config = dict(
    n_head=3,
    rope_fraction=0.5,
    tie_embeddings=False,
    init_std_up=0.0174,
    weight_decay=0.031,
    lr_head=0.00582,
    seq_len=512,
)
Each number is 500 + 25 x the weight over the matrix's rms, rounded and kept within 0 to 999. Layers, rows and columns count from 0. Numbers have three digits each.

# q: layer 4 attention query, 96x96, rms 0.107, rows 77-95, columns 48-95
# k: layer 4 attention key, 96x96, rms 0.112, rows 77-95, columns 48-95
# v: layer 4 attention value, 96x96, rms 0.16, rows 64-95, columns 48-95
# o: layer 4 attention output (transposed), 96x96, rms 0.148, rows 64-95, columns 48-95
# up: layer 4 MLP up, 384x96, rms 0.17, rows 0-77, columns 48-95
# down: layer 4 MLP down (transposed), 384x96, rms 0.0417, rows 0-76, columns 48-95
q77:434515527512516500483481496506483544512527482511501453484489444491503518490504490519460542473488503476489526471461472491491492440484538465490507
k77:496489503481448467465488498487435574479537488527528478513528497488504527491482516509478531505446495506471498502453486464506492440473509524492518
q78:527494493513487517497432550531483485491503543496491495549530505459482543530493474491529530477488456520513538498436471476481475508489535502507505
k78:465481488484482537522500525519478512454550502497519511491483527479490560494508491464512547470474451496521468510498491449489465506487524486478499
q79:505471494494463512527451536499508484569530522499514517511496473497505483537526527486555549500451467526485523532494520522504481484477491503476484
k79:483484536456477497501482471519485503471489476502490511488509507421479497553478502513524524459466482525500469501480513508487492496506496487512516
q80:506487451494479541414516466491480496506516504470539513512515507469504475489482490524485487468490453500547495411516474523477527560465500529485497
k80:514510461533486511492465517503452521501534505525548570513515460445508504509516488471472516489462455490490469489493477514515494525515502467495479
q81:511516487476480505554496511556531493512472474579485463510493495454511509517484494436548477446468508499523482468462484482512525476512450472531550
k81:488558453502517523526501543560548584557533505537528446503531471544512504539503507455546526457492486502528479494484553486488526501489458434489534
q82:513493514476509516504526469539467478510499545543480494564531458545507541484443503494488514481476531471488546459508512509440492488491462498494489
k82:512494482528488510537478567569549538500543480494529522476495457457525600494530501491494529521530513509494506502508478515512519463460505584508522
q83:510486518516529458504493516469499442501536523517512503552494474517471489530544475495446557552458499484517493513506461523539481446537471518508504
k83:493529532523560512468431439507479452534472455533531443519514500553547505553508471502515586534447514517518499490537433466509524490504548472482499
q84:501526501447518535498488496485471524515532513492512457511514546484519516460460456513539488515491525514482550469481503456519515503483492472514491
k84:513548421506497486490536512481507496506464461504496534444501524485508489514541510491485502494468527488481504501485506550513468523464562523507449
q85:490451431482556465465542526487525530487511530504482495458480488479517511504472532496468479441513539479567456496485513558521467515521510526565540
k85:498496442514506460488481540511514536490527535528563430458482526520433509522450543501481462526526531534605471531513476487529453500512509521473485
q86:513519478483518471501544487509521464521535519499499511475517480529517481519490518494533484468539476538509490494465494459462484529514517467490461
k86:451514549519523495455459477551482481516512505508485456498484476475521481534496487473504482500511491490510541458450487503498512482469497528489414
q87:474537452459491440438458456532506516520487519495422485540472532519493482489484502499487502473486492471502536473524500482522465555461453439473485
k87:465504449534508453514493490479474494501538499517522517537529475526471487513512489473457487477516527486482492479508502481508503504483522434496452
q88:531502506532495508542530495489531495459497493444529513557547494485519465478481526509472500494558505473488509498526493484550476544481453541474492
k88:489479537471507453451508513484506486498504458548519509460540487460529476461495505470494472495582513546499537477483458526510477507512457526481512
q89:518525477486472497508491469509533451511434439495518484544479539482483488469479519457474464491494553447506441476531493471522474540529505500545509
k89:528488447471481483550509516519517456532461502548503476490491471510515541514500502473474493512496473501479469485491473506524503504566454500493461
q90:496448499518477498519479462492544491529527550504496500535487535535528490501483518514522519510486483502473495484539459450508437509514489509548571
k90:525505506463522522492489489446556502489496514511495489478543574490460494496503487511485525467452502478472472447518512498512483485479485467526512
q91:468504533503553512546512523500467574566554530508543506435526502516472471513513497491505484479513474531498510454470447487509485499527481504511524
k91:433537519502509487477537503486453532480482451470471487447519555494503510478511513501509533461507517505454510477516520504490511497516525475491489
q92:521475493531536547454430542554504516481510478549466481556505544505448492475512523471470514477461496508548525564460515511520528484488493494432502
k92:477497536461500498462516515518535502513472522488499474519475520550417473539520538515472528426522523546531471497499490494562517455495549517500510
q93:494458523452466469481493524491499525474541498474528513503521480529501513450532512529471506490489474489488502502519487456473478518503487524482480
k93:440515523414478513453499527470496525501516567493508510455484495517477488478548473505507528515532471492521489495480507511529492516471512463440481
q94:507479549489517509539451513510510509510471554503481544456525493547456507528481508513469482515464467530489496512510535449492439491506490486458499
k94:498495587537505492525453499550479522563465500506514461460485448562505502461496525503546533532502491475484500556508517465417490528492485469488479
q95:527512526517510512551480500500508503552482516560497498463520474550502541476488517496500496513513524498523495526532470475499508483532504490575484
k95:512511554488492531515566508466479522481434509500471512484524539498502449457499479484445522553449533540487464505506491533475505508478481500548488
v64:505461467483481511466507506485494584483522480510552520498545524509502503523493500509526520495490504501470514492463510526516487498553451495506513
o64:505473548509516516490513495497506514500503501494518517494528501521515487463533498506468464523556460507498482529488508525502527542507522550426466
v65:525502495490477518491497501535441501479541508485515445546490500482490484514481509505530500506466504520502478445514543473474490530488550463491519
o65:578468551480499512538533464474559503508500517465523531490499544455501479492489513520466491497498531509493472519480506499507501490529476520566488
v66:490489478462538500464515513494523444462525482483501491499488490488506475507508483535511519525507498526516528480521498462476517515473516511505516
o66:511503491535514510523490516494468482497469459514506481469467507538481482527477513480477529512517531500484508504497532502487510489491520500513481
v67:438513487499511505489497559497492508515492520523471526482468473509507458518516489516488532483537468492544490529499487454517562527484526498493538
o67:494475501532471479520511505509491491544494491470515489522509461501500487551455512495494522495484507536498515444514466468491487550472468559529508
v68:517523479461519471492493481492500535456537488476501448537479511487483494474510519507488541493486501490521483443477486481521487520485486491534524
o68:479472469490493541489527511494404512530514491490468531482527494491471490496489468502532470508446509513488467496530540524457493519482547484491500
v69:512508531472489498432486480511519568475475474492481506486530487519508481459492524475482454526520507476534511434551511501466458536480471495529492
o69:488510508547519482475503477502550520481510521477482486475496546528528508464501484484471496497515519519488519531475448523515441521502500468512514
v70:497454514487485446485509486526500489506525494546500469509528447534496500498488488539484473512497491503537506467495513494470531500463523500468498
o70:500513455485499513465533536486517498501513525445499554525495535491478530470464529491490517513474522481516515503518528528520487504502509472541533
v71:516520482521521468532503541484474480496532495495496455518468483467493491496490488483528501499519486517513508486470525539513541518519519518500502
o71:516483550490516501511514509524527509516456474495524492491488543500526509491513506523511515478475503505499529484537463507521541518505503506470508
v72:488479507503543512481479462495478484496497508478487504516480458506532457477534508496482489539513482473502523507471526471473524500517483527501476
o72:526463508473491493499500531492496519522489530490467510502500517487488491487506508478482495433491503545555520493482488534502515508472457536510469
v73:520502461507505529484490480501530522491492455504539509501508515517477486511486499526503510499507524471478513466523493502504519522525495475478505
o73:486524525489518486513520512495469504463516503522508509470550525522474527507528462513486482530495502513480515506473540483465505468487547485505513
v74:489502516503532515482519482499513517495500476505514482484506475515518502472452479484446481531532495466462517496501518456507521528493488492466528
o74:492513520495519486502488517498507489507512516531524512522544471493499510508511494498555533496466501503464507508515471490490479452519527500454485
v75:506501542485499467481522466502484536462502535509482482483499501544479515453501504503443490481538490441524490543483496506476477523479466520510537
o75:484461536526493513481479507521506493531505514523494494530513511492460473523506479531484516495507469535521517495514481489514518502493511489504500
v76:503487516476533482480503469478442524449524563499484479527521475476485564472533526506466465519488500472552448501541492482478469501517539494547490
o76:500512472546487535549479512484473495500466495521513506483479470516491511544465457486483450490512531503510492475557516512475507518501527483482528
v77:544492509543495522520502518494503498510446447505477527518481519512545450527465521476499512525478533528501493495515477500502495519504466470489469
o77:472538488496499520463535525499462487503521513527479480490513521483500513518497484490514489489479478517500514495521538522480490510490494474502533
v78:486501459554464506507515449487500513485432461472484534508497487506555468497503527539510503498487511499461532476459537469485504497552472494485480
o78:482436473491489524465510537464516468519528467469519479516508511448478501514458509453464528516495492536475527523527434500556477515542533514541534
v79:534460474514504510491459466529533486492500432483527486468473484496498469494472517489529511489510485524517515455488495538512475504554484506466472
o79:511498512490464469511495506509486470509494523464487495479484545497521476537502513487536513474515510520521496517494523497487469512484496511516485
v80:455507481535545525571512523514520503517484449483499499553488475509487525503454508473489500486487499529521492495515472518473520518478499464520518
o80:513482550452478487480471512528511519497525528454485487507509510483497488485535492539571488466507482477488486493493508526535514503528514519475508
v81:519498535510540536510458494531542526503504492508485500533511499517489517483519473460489490507509484519509527450475498494504507494466499525504492
o81:474515492463469457462526490496524516480460501460502476476487485484498471498502530479519495499489504517463511497524506489520484504504549519512490
v82:502530464481514477516504476491513486468487531482469480495494450505498517494504503527497558534539488500535485493474496475468536493505551533524533
o82:513486516513517500518502528448441489489527478510557503475467484438472500531495493483501518483498496493457520531491481496524495449520528517500498
v83:491521491476503511475491540506492515480500514498537496496535513485494484482494458518509490526496464512488468514510527515487505504502501488486496
o83:461529500525511502509500494478511528488515487491519483511497464510489534474503512513516504529515558470474501506505467459480499471498540511495476
v84:512519517524529519446491525501523494483459497498546470443507504531520518503490497482521510496488517504491516521493504501518476455529464538486483
o84:475503521510504498494503504464497486531515482487498515529551495535555532521487504499491478499502507503489527444523502511493519499537504506486515
v85:531510490503503515511443503501511503499493481526501510439487543496509494487462495493510466495506507531429479466539524551514476474521517486471485
o85:530528492501528461490518500525510542509462519489497528519465492511490510522485523496510509505507529437497538445496531474483478479503500492506485
v86:493516485484495508531469500540473528512520493546527486497491530505494512515489474480499493480507510486474497446549515509525500500531501464522513
o86:528461511500469497505488518455489485486473515513473527484489471469484499463466532469496497531477461499500498528488532463516527517467457521507489
v87:482533503458512427491497494465472504527542493517506535502466508490462495483500481494537516504503492439497525483472473500514517527540518520470474
o87:518524542489551532489496518529481500513502461519480493505506474527492523510489472441551516482497466502468488492512520448501529448491496526490520
v88:523501501546480501467506506501476470505487500500500506538505474508541529471472487482512486487498542527467485481476522519525497515481495519448479
o88:539472510524506491554527512495512487495532508527530527440473454522493496497528459496469476479484522530504531522509514541493474493485496508478526
v89:496479498499499541495489467473506519472499504495478478489519549512524513513499472491515487503544504506468499479487527546534493503533477470510481
o89:517510522539464474522521495508522531498523504524508510501493488522483510525440531501525514461540494434502457525492499475472512469495529501459505
v90:499497488492532510516496491494512516498506495500479490498482472527551511490488496507521483526461530533510514524478458530499476500446499512534504
o90:510491482496512480515496499492479481486523464486475499527483506481473493510516519494440497483491465505520493516490481497499511523495509507510480
v91:531518474501507463526497493488500456504499482504504522486477490492476497493511500516498526514515501481528478523475493539508543492523506533490483
o91:482488519499511506486503473544505499525505520476466486510490477509482480537483494483570521482474489505530504477473488480520509482466503516495498
v92:535501489485531557517505517498495504462480471497563491505484536525524488470496475491505504527480520494492518541486469466516486488486482471497474
o92:479505494499533491472523473512503564520496532521490474472523466477496523498499549522500484496502506485528498485512475490495495526464490459505510
v93:531452519490557539515489499500538524545506455511500527530506474436516464482510464496450475492483518539489480481484512542494520505461486532490505
o93:507509473499420495487486489522460487493488510478522523505470468526460485508510476510516532482485500482551508497510520462534518529529522511490443
v94:497514523476464493501518487458475503480524483484468461478517546497534490509490514505479513506490523507509487475480471500468494466475502483523498
o94:497513457526520490489520479493500501480487501475528513488464552508458477560481495501443525515481485499483524495474500459510476479484499517490501
v95:520513504483520460516517518496517483483529505547522529528530482523497514506505500492498485551460497502491490459475515491480522477462547430497502
o95:498530503503515553485520487518515492468460476516526483505548522493488509502473499519521506517510517494466497517517512500507523503463500482452498
up0:508479484520485490414498445508457481496472481436519533513539509493514523459510525473519517483495464508481480498497553572460494531540477505495501
down0:540472518496489507436456521491535476494470497511484506482487507483506548505523512508526479492461507504509480433521507511460481546501498511456463
up1:517518490486436456512475496465487511524504527482508491464493517525476546466522500504462517524448510529466493493480507522509498523502498491540469
down1:482489468537480478446501477462495487516488504499506500525541522507482534501497534512493477507481512491454497527541521529453474510471514513488489
up2:458530530525502450502482534514468515524525509492503456478473514472531478479504459526486506466503511526483507517527540514547523482512445516454500
down2:498500519508477504496481535546503498532500469512520516456477544473491520500506501539448522504495558461493540516500472520539524549501486500503487
up3:484473470465477527497499486478492464514495504473528538478511484522461535468498510447481494537511464485462519484524505527549523514468492499483463
down3:499469532492487554518495513461496512494513486493530529461476480510480544500477522471494519475510429492442494459485500481514499510503486483510512
up4:457509532516524507481510493483477485467447546479477481504520447464466500501515459486495515511479491508513514504488533522520482477511501453517535
down4:464454536527496492485549504490525511464470514491533449510496477492487523440482507474495472513507502469517498488508481545533517497536474516500524
up5:539504483496469499545507498492503451484553535517488480500512509523501534482467467540505541486505486543469548491518508490476503480521513495520453
down5:478500521529498499476524491513516489488510533487517510494515477468503543499486502527567498521545508485483507494564498502491521475473502501511507
up6:492520476500454420504500505494483479472451484504537494489484459534479500493486517491473506529515515498482493497488470478487485477437521545502447
down6:472495481512471484482555512513529472514478490504509465482484473502529490492497444498478552539541488492518479552471473508547470458495513561519504
up7:552466480470476527475532489534517519500461494504489552477518516501458459479479498499457516537453495501513505534520481478500564488446491526492511
down7:567484469509494491486477564465516489517452544545459504471494508471469516540477480491527527532476495469504455545499476488517499505498520468486505
up8:462535493489509494502503475495499537514504526524486473495478501528515499482519546512517553479486453494507474493457477496528519452512495429511485
down8:520462487525510498529501513477540515468476474486509494490463476464502511529453479471493495491461516549518515488530512461491491498509500518503547
up9:487527497495525493522534520524476465476497529486445508523461540491515529479499468457531523534499498535513525509507520510482490461496514533480447
down9:465492504505520474473520499487474506509512509515500495501534503522486490504532485514512529496541498492495545471460508489511514490511462510503504
up10:466495521510470482482449521505523474524478484481511511504545491493518469501452515521491491527504464513514519494522512548483495497490500499470530
down10:506512486523499492487467511527506477497492553490540555536529517454484464478502484517442492496504498462462498487534504497519471523514504510501497
up11:514492490503499522473493520497460494507477451514527473481483504533494529506462537480491530485513486501503569510497482457462501489450493494471511
down11:480519505467486455508524489518491522469523502471519508469514523518522517514528523512552496473509554506496476509528534524486513516496494464498490
up12:500482531465455490514441499507484493468486516549454509477494477542492502467533509464480524513506519510515501487463499526530470482513536504536537
down12:470495496546486561495477483498529566471509504494507549522506511520561493515467472517498506569483514506499503473473509505485506523498541502495499
up13:520522493453485534500510486476509516497525465513448524473559487476485529493520437502476467493476472486524541518462473507468487476470482511473465
down13:510495485480483549485501516484476506530517514473512536517507493507477523464490503531463510467490528482452475563494496511537465504510477474494494
up14:513495484483524538488475474506511509556475498481488476469549493508480500491532522529463511517514503496499518450537537463518484487492518422479514
down14:533476496492500500485534521551545489500488494504500505484518507526480513533508476496487508456536486519510507548507479487535499510552494459511489
up15:435463524481511530491520496489487509554474485498476547496504551487534518475519523516492466458504532511505483516487537514515506528479487517537460
down15:485496497487517518505499500484453466500501487517531501546502493505483514516503498526525530511500484520489514475506488451540511487480495479473536
up16:467454499510454513455479486489480496479535483490481530510454505470451488481491517494452516480487445494478489474516485497486489472484489511529478
down16:473479467520496447457499466475535514521519508509507504535459484513539503449495541488491522536502571536507520514442519512524503498502520517528502
up17:495526477526484508453489485497491518517499465522500469471493498458506486555464499492454488489487541496519531480501513513512509528496512516512499
down17:479498518510505523500500520494517466475489549466498456488477495525499481476583519500535505494568508456512515476485525488471440509505484528490489
up18:496492519447503479507526453478502491501508494509496485539507466516539497488485503537450498483491510552514538518472531482536509496482544536481506
down18:524518536428486499514462489508482516491508537498509492558518518492463485512525482509525518513509518445501490534467511540537457504484500499482505
up19:466493471518468488529494453504473518493463503406475499484544486529492514487531495509508456485492481529522491488540524513487476550523470525512492
down19:515490512474566533537510510480524492488525489500497490468482513485450509514549491567551503487462533493496502485560470519489484549472486470477458
up20:475506454452480480473495482507509474473456528497499486496481471479548533492481480506487501546494523523485548515491515513480499491502491505504492
down20:477525501511512515539505553525488534499511529464487492486499503559467481545478515506538494526433541498466493509517468531501451469547467496460458
up21:546486441457487512495507499467509519501532514446511495499495491452510494502463465482555498521514495522475519487558509486495494481545527525520480
down21:478486453497508493465531497476565501513552431496523505518485513471525489475474525526524442547480459504482501496510491547514510501511520495531523
up22:509537538476510485525471530468537460502502500496512491505480462523463484535456482554494532482484486522488515520511480497483510469481489497502459
down22:504494508510513485511494474493517546506500505518500549491489513514506526509506495544534527494446497507528513505482535512486526500510479504501520
up23:479492521501513500495500473500528466507505461528542491511482522467526509492497518513491486521534469530504468498490458482494525488509505497487499
down23:485496515490475535520486489548475496540462509516508503520518506525480527498480496455524491477559461481443503515543508510507488539524506496515498
up24:481473515513516494483503472475473495547483492529458505466496499498454492509516505523514462501474449554472515482522519499515482468515501491552500
down24:495540481499463501455480533495540508512473495494499507522507504488522530502513485523482461495485465472481476488492494551512505491527492552504539
up25:521495503506498525511501529472501463514551532514513468551492505502448520549505517505476496473513494512536530523519487481465532512508499494487499
down25:506491550487510532514497549495485499480521532507492524522464495511450543481504514521475457490566530460528525470550494483498538491494458496520495
up26:531493484510487455469518504502513487517482477471509550480525473503479546454539565473492484523474525503505490539503504488495488505540475491479489
down26:503497500467490493525531547464467521490531549505546515501496468469492540483468453519490473482515512479518501519480514512524460542477467475509492
up27:483510467485493490483522506501508502550464515488458508505550478509496481435499527510455505545491507515497484483510506494516530508515478472527475
down27:498491479494509513484480487532446498508524512459483521549489507491494501499497499473484492500526544526522487465497502495513487554498503489532521
up28:513529489493459483505485513551494493454511490420485506518491520506462484498474537549510494486476507510455518483483496501501525515452453487565520
down28:452503506469527540519509480517484507471547514488521504500506511506497497487536540493555537503519496486511464504513476490505500516422448445503519
up29:591518510437489489491510483504509475485482513492490491527525522491505503473529525505489508474475474485501537495509510511519486471503500487528503
down29:495503485486473486474496501506488530514468477518487512501506498503537478518529513473507502499511496426524429514448482496461582491490486511489473
up30:504479502520442497497500491479504501506508506480493490488528506503502541520459529525483489531498482505491501498524485501496521503489493490503521
down30:466506519551467461531484519483500501500502529521494489486516469534544511514532528487478491588492522486480508463517487486530531513484495516488570
up31:522460485492472435478476483526501510461488486449502495448523517483523481510462528475452563465486471480520518487551504485479516470479504486485558
down31:501489498519472508531541490525551491510459500482489458530472483501551479483522494553514452502537478492560474449518489500471537525495532524475518
up32:483533496531481470485493522501520497463518487477493485518495497543463502503492521532436470505521503522503471518545513490493533476488468511506444
down32:517530488524474517482500530511572504484537508514480449511491503497515537493482510509502484514488455521509463536489505477534482543465483457536488
up33:486485501492466465494504500501515485517482521492451507465487465505472479522497475497542511533452505505503501534519464446498505507484489461502514
down33:505450501478556515517510455471487532500542511501491515513514442467494478493492492503520544505499518466530526486529521507525538440449500496475512
up34:483474531481503497502491454516497503494440465513482490465481475473505517504514493511499485478502476538523484454516513513482511496502544487488492
down34:513527522475547460505513515526515487462464519498519497519508525482540529495462510513513501463490523497512552549497503458528463474473497468481545
up35:468469478534508444487456490513477504478497496547479463477481525483495476539471449511513525513490494522478496512503519515512455483487511473479516
down35:464504504483486523522478503490519535523520473479477493485533516495470463486462476540485502476513520470494423499549507566528443503513540498498503
up36:547513476484485468497470522478498427502470496503492523494510502507475512443514517501498550544495524506525517465461528513511496519469427532484473
down36:484504529469510463524501489474500479504508497489499505495514537473488491458520455526483514485516499491477498500491471521489472469453464565506493
up37:472503512479520486518490537474546486478509452505474487539496474504519506503518475450474521519513529492483507540477519498483520496498511483496534
down37:515485498506478484520503508560519461514511540502495495534508478438525503505493456489503469512505509501454514508510530518494459529515471543498511
up38:499509530502484468513460492487486482501507456489530476478476515515504506495491478512503464481485457502445504510513513494521476513463459547543495
down38:524524463461519493468515524462524429486488505503493475508503474494522516530536516462479535523491472502476519545508503528499544495493524464463462
up39:462491481492514524513494503506524524526541485486485523518501565538556502472477518464479531451523488501492532500490508455508494470540522539527513
down39:506463494486515543500517510483472544495516504520523427521519557534559517503485491506453532486547490501490495468501495482495491485535523550499456
up40:523505501477472505532478502506518492544499476486481436501514506473462452493529483518505475479521475504454504492539476482512496473509495475531552
down40:490482493493496526487520500528509480510479506499521552525481468508531513495510514494525485485499510511559491495467491511474497505491479485494482
up41:437513495495547509489532478516515478499532490538492465470515523519502517481476479470529493501507465514460505500521522505508521464512500505495478
down41:517459464471489497527461519505483500504461509504503475520472537480513506497546479483478504478512471479485458515464437517539504506491501522510475
up42:516504471486498502506458493491517520475501505511437554503523504445475504498450498476462498477479510511465482509473536497526501478547508486496486
down42:495486514502542481521480508489520556426505521530464490488504480502505494486526484460473478508489497503508479537477471509517474528567485467467544
up43:528484461504501508503501525490497461529495507531491505494479564525495498511517522495483531491464450489526505479484466454489425477482472515490503
down43:528485507483466455445525501535504512498559526480457505498489495540525514517495501501503467502481494476500489509518506546473506492530519528493483
up44:516532460512495462485489502524508475471481474494478471424497507483499499486496461510500525511495540527470523489500541505497455473517524540494544
down44:507513515487467476483531514481513531528468467488483510528507482540448541499516496448557526485485494517507504496539507468457526479530524537495541
up45:474492535456476496454473490504515513484547494539467484517519516545492481485525480473483493532465513507510495536536493515480497518443474459532490
down45:534524519524453517517528482490490558522505447524497489515499499513486492518466456492513461464530513461440482488487474478511488528524464503480490
up46:537536509485523509495472482476471533460463543488489500472491485460468491497498526517461475466461505501508513520521538430486516495441485542534491
down46:535497553497497489471524495528519508510531492513533478477505496477521538508508499540555500461480484495545485469493472528493523497466505527475544
up47:498491512499487518492500528491481468496497514495500544508556512491523491565529468493487476480477539493502481505491525424467497500457542518504492
down47:517472484464501561480484480481498523455488504491511509505506508458516480475562464485475514507470527470515539488503493487528518477455527496489478
up48:541489492500454493471493478516484443495487473537486522463440539506482500494457482516531483489473482497494492488506535487547499490444533463458445
down48:448484459466508515563482487494486461516521511513480499552495492518468443492515527483481459503529545494477482516476509531504538459482489501482497
up49:477513468473500510509487526423539489515490488497454525535514469462478467475469476473503501488507455518508533469507471516479499493465489487508466
down49:483500460478482505461525497456525544459531504482514547508502474519445512476466503554452500471461487509477496501504478510480445480513496512468502
up50:510471552515484476496483509506507511502553486510481484486520512494480453531469502494490477520504484554491506531499546505517501488462532487504471
down50:527529529531476514467505498471486537477506492494491536492496495510535467546513482507505486503504481464491504506486534419495489501509478512471500
up51:510486507500514489544479501504506501494474501493505512502490483529485487463500534482511476447495494512504524519537506468445530489476506529530492
down51:537508500533549554522508539541480530506540472516497479488525464513487505514512506566503489496518537534560478518526469523563529500515508532522531
up52:494464462469491514465519464506446493525510486541550457545503495478508508522463502500530542519504508507521489510488523492496469503459479482472475
down52:464489494473469499543519451467532506498514518501493461490495501480471537485553486541531505481481462513460522510491511505478535469464505503565499
up53:501482491475486489435481499531477469502507477466497518516553481521501450449459480503537517510492539537494493494465503535521467503516454520474498
down53:543531525515515523459513522506537535508503500500504510488510468453533482453465443514499487491490570490503504486486502440511487494534497484465533
up54:463510484520545472511545467510490478544501472509490544462490495504555456468469473517481531497458493504495517456537503479529496531510501512488517
down54:500481466550527536528490476556484510478476537448533499466515521493469512475473495493481519487494477496489510514482483504534521481542480531490488
up55:514501472505483554499448484483484454505516445490504490460494487490534478480494513515495534527485520506504521493483489507470508505524495534486516
down55:543546498480503506534495501508525516495530484550473518516493552509490462523494481500521521490481444512520522506490504423537554477496497530504458
up56:481504504473515461489502510473489459551514496505523510508464517520490501487490450498487510476508484507513518481458527499479532470506521509471467
down56:540521518504498510509514495509505527467499517496470496555507501491488511490477534533503519519520532456473526526546482465502493502483520472504499
up57:496483519493452513448495464466480492494527455521504454510529508505478567458480534507470525476546523520532521480497509525514525501487538505461473
down57:484499480497541515465516463486534467529512480507460542459495547506470530511461480568528474539535478516533478492517460491485500503492523446491447
up58:544504487519524493491463481504468498519541518511468445486519524567472528507532477467481466513479494500505510499487509487527474484499473524487505
down58:505472482517478483519488506515492533491539508525483494524515538542492543562493477461485504535490489511506488510498492489530534480487504514491481
up59:462516513504467501522481493461466513472504517550523504519526498539475475511533522489456538491501476519493529476493485542484459449509486522437479
down59:483489483515505522497467548528505523525473491577503546531547514460497480483539502526478529505500553480511493474517496510509474499494486506474526
up60:519513436449493501522538482512500528486490453506474492500503413477467451458476462533497499508512483490454494535500523487501469474538507474537470
down60:533509534532455478485471508546449519493539470532492498501469506482531483528491476480580469489528484510476488495534565480484500506554529469520502
up61:489488520504530474485520462516496456477468472448460462462511558507504520505506478477498506501514473517485507486503452492472490504486521483475508
down61:488530478511521523492524509531530469524515483510498503528477517481527548453554487483505494514496469481483542518527520483541505500508518499441494
up62:492542488474524481516513533496508473550469503486445524495479531496538548502506541482510474461490493530485537526471532521485502525519509547503490
down62:443498513517461548531532515523505482547495486488492489535540497535507499497479485541518487496495475513497474515562485557478521483502504477483498
up63:520491500509547481504478518500485509467481499546522515468504494544507506499508528488501498546508475533492520523472493484515548531502532477503506
down63:439502475527510500449500434526510536532540495493479514500523491516507488546518490499528438478518524511493504465513534494496473482488507511512466
up64:503502507512512507515478462547532541507485489539484508512539479511495500523510468496505498508490556519511501500505516483452442495506510487536552
down64:502488519483460484487475498525480524519486520473527506487436508495483496496496455492520537489549463474498503466462502499475534469481498548508513
up65:496483481497496493425483500520479465474480491487526499512524510492516530503473458481519511490492452478480533499519496520553487477439509475482479
down65:507504508500484489457479534446470515560484488521540484524512475473501491537528495476458453499505514473479498521490503482503531551516511511469526
up66:494535520518527523463483477501485519494488493519499486498488470485485508517524532484479494522497520506486475430449497537536528525479510501473491
down66:513493527463457494499478516514462530515525532517513507490482515502496516515503502496521456493487512517549548512531552509450493495485495501522518
up67:510480497501460484497505452577520482498484498471498472487485520481472491485528478541496499524504451511510487501534513508469515462474497570548499
down67:468523444507506518456507490491567507532505499492505463506449483483468516494517477511477450497510518507509498497514521472496510499533484486512488
up68:545521458475473525543568457467474482487498483487499490510519474464529530472512479484478476474518504509513497512499515530509525503438505527481548
down68:521540462505493515500510558460461480497444531523482508494494494511523480542487483468497466474476474495521506505494462502467507494495484512489483
up69:497468501474473495513511531471541491551473518491496451529454503512513490475519506521502449486482510533507507511531507505489518474494507492523489
down69:486499490476489522513502505535467505510517501506488525555489489550521519497520508489485466512510481487505503515492528492479462496470514530546519
up70:530515489493518482488452508550494522514511502459519512490525496489497496493503486500501467512496495484480499493466515499489520520483476483538523
down70:495507518507486500495456547515508492521510530497559512498474503495466488483534451529532504526522458493500503500496500522479479509516528517527499
up71:513466503488478468501490473487456517513489512522466516496458510501513498499500518493495520476508499501527475508466540488494548457506512499493484
down71:476518529524506481524493496539535492506532502479514487532500477504510505495522461512597527513522499491512497507518531508485477506479482497487517
up72:519459526484494499503500491470472478487495525491483539492496498496515490466516497544515517476506481504565532490536506486490494510520501492520452
down72:490480474455478484534517512444478499471492490511500512525488479473509462518483510501540501559466501491523509528534486502539513497480550512517482
up73:464470479540542485469521435505500517528457527492516529482517518470491489500445487461510489511514509515471471485512487517508543506500487431498492
down73:498495553456481489526498478522526500483444513490471461480503492527497516482515494485488520509505464474565503480515502475469458491509564527481524
up74:532494499508472486492522483481527525496485458530475478492512514556525473517486521472505555475503458494500519523483480457523487503477506485489474
down74:464484508511487503457511518477507524492508520502516494546498562565478491532537488483512472469507493484511528506463488508528495501493487480478512
up75:513532481465488477484480505509475512460468538466501457508516513471473492482516499500424510502485511516446486513480538472479513481497535499497544
down75:546507494491474490461506513485550447491535478490484501535488506503494518480443501504486522495453480509490493537481504523562466510501540464501498
up76:499530488513496495503496464517449499492531495463469482447495521504440499546490506456489550495506468499501509509494548494525509501514483507494475
down76:477493542519493486522507482555486531477501493521495527508476490521493497477475466476541521489525512498540499588525497454542533486516513541532477
up77:492500493504475454459491493496463469495485515499551532525489530519469486464469521508508478504484510529529533476476541502518501498537513505517515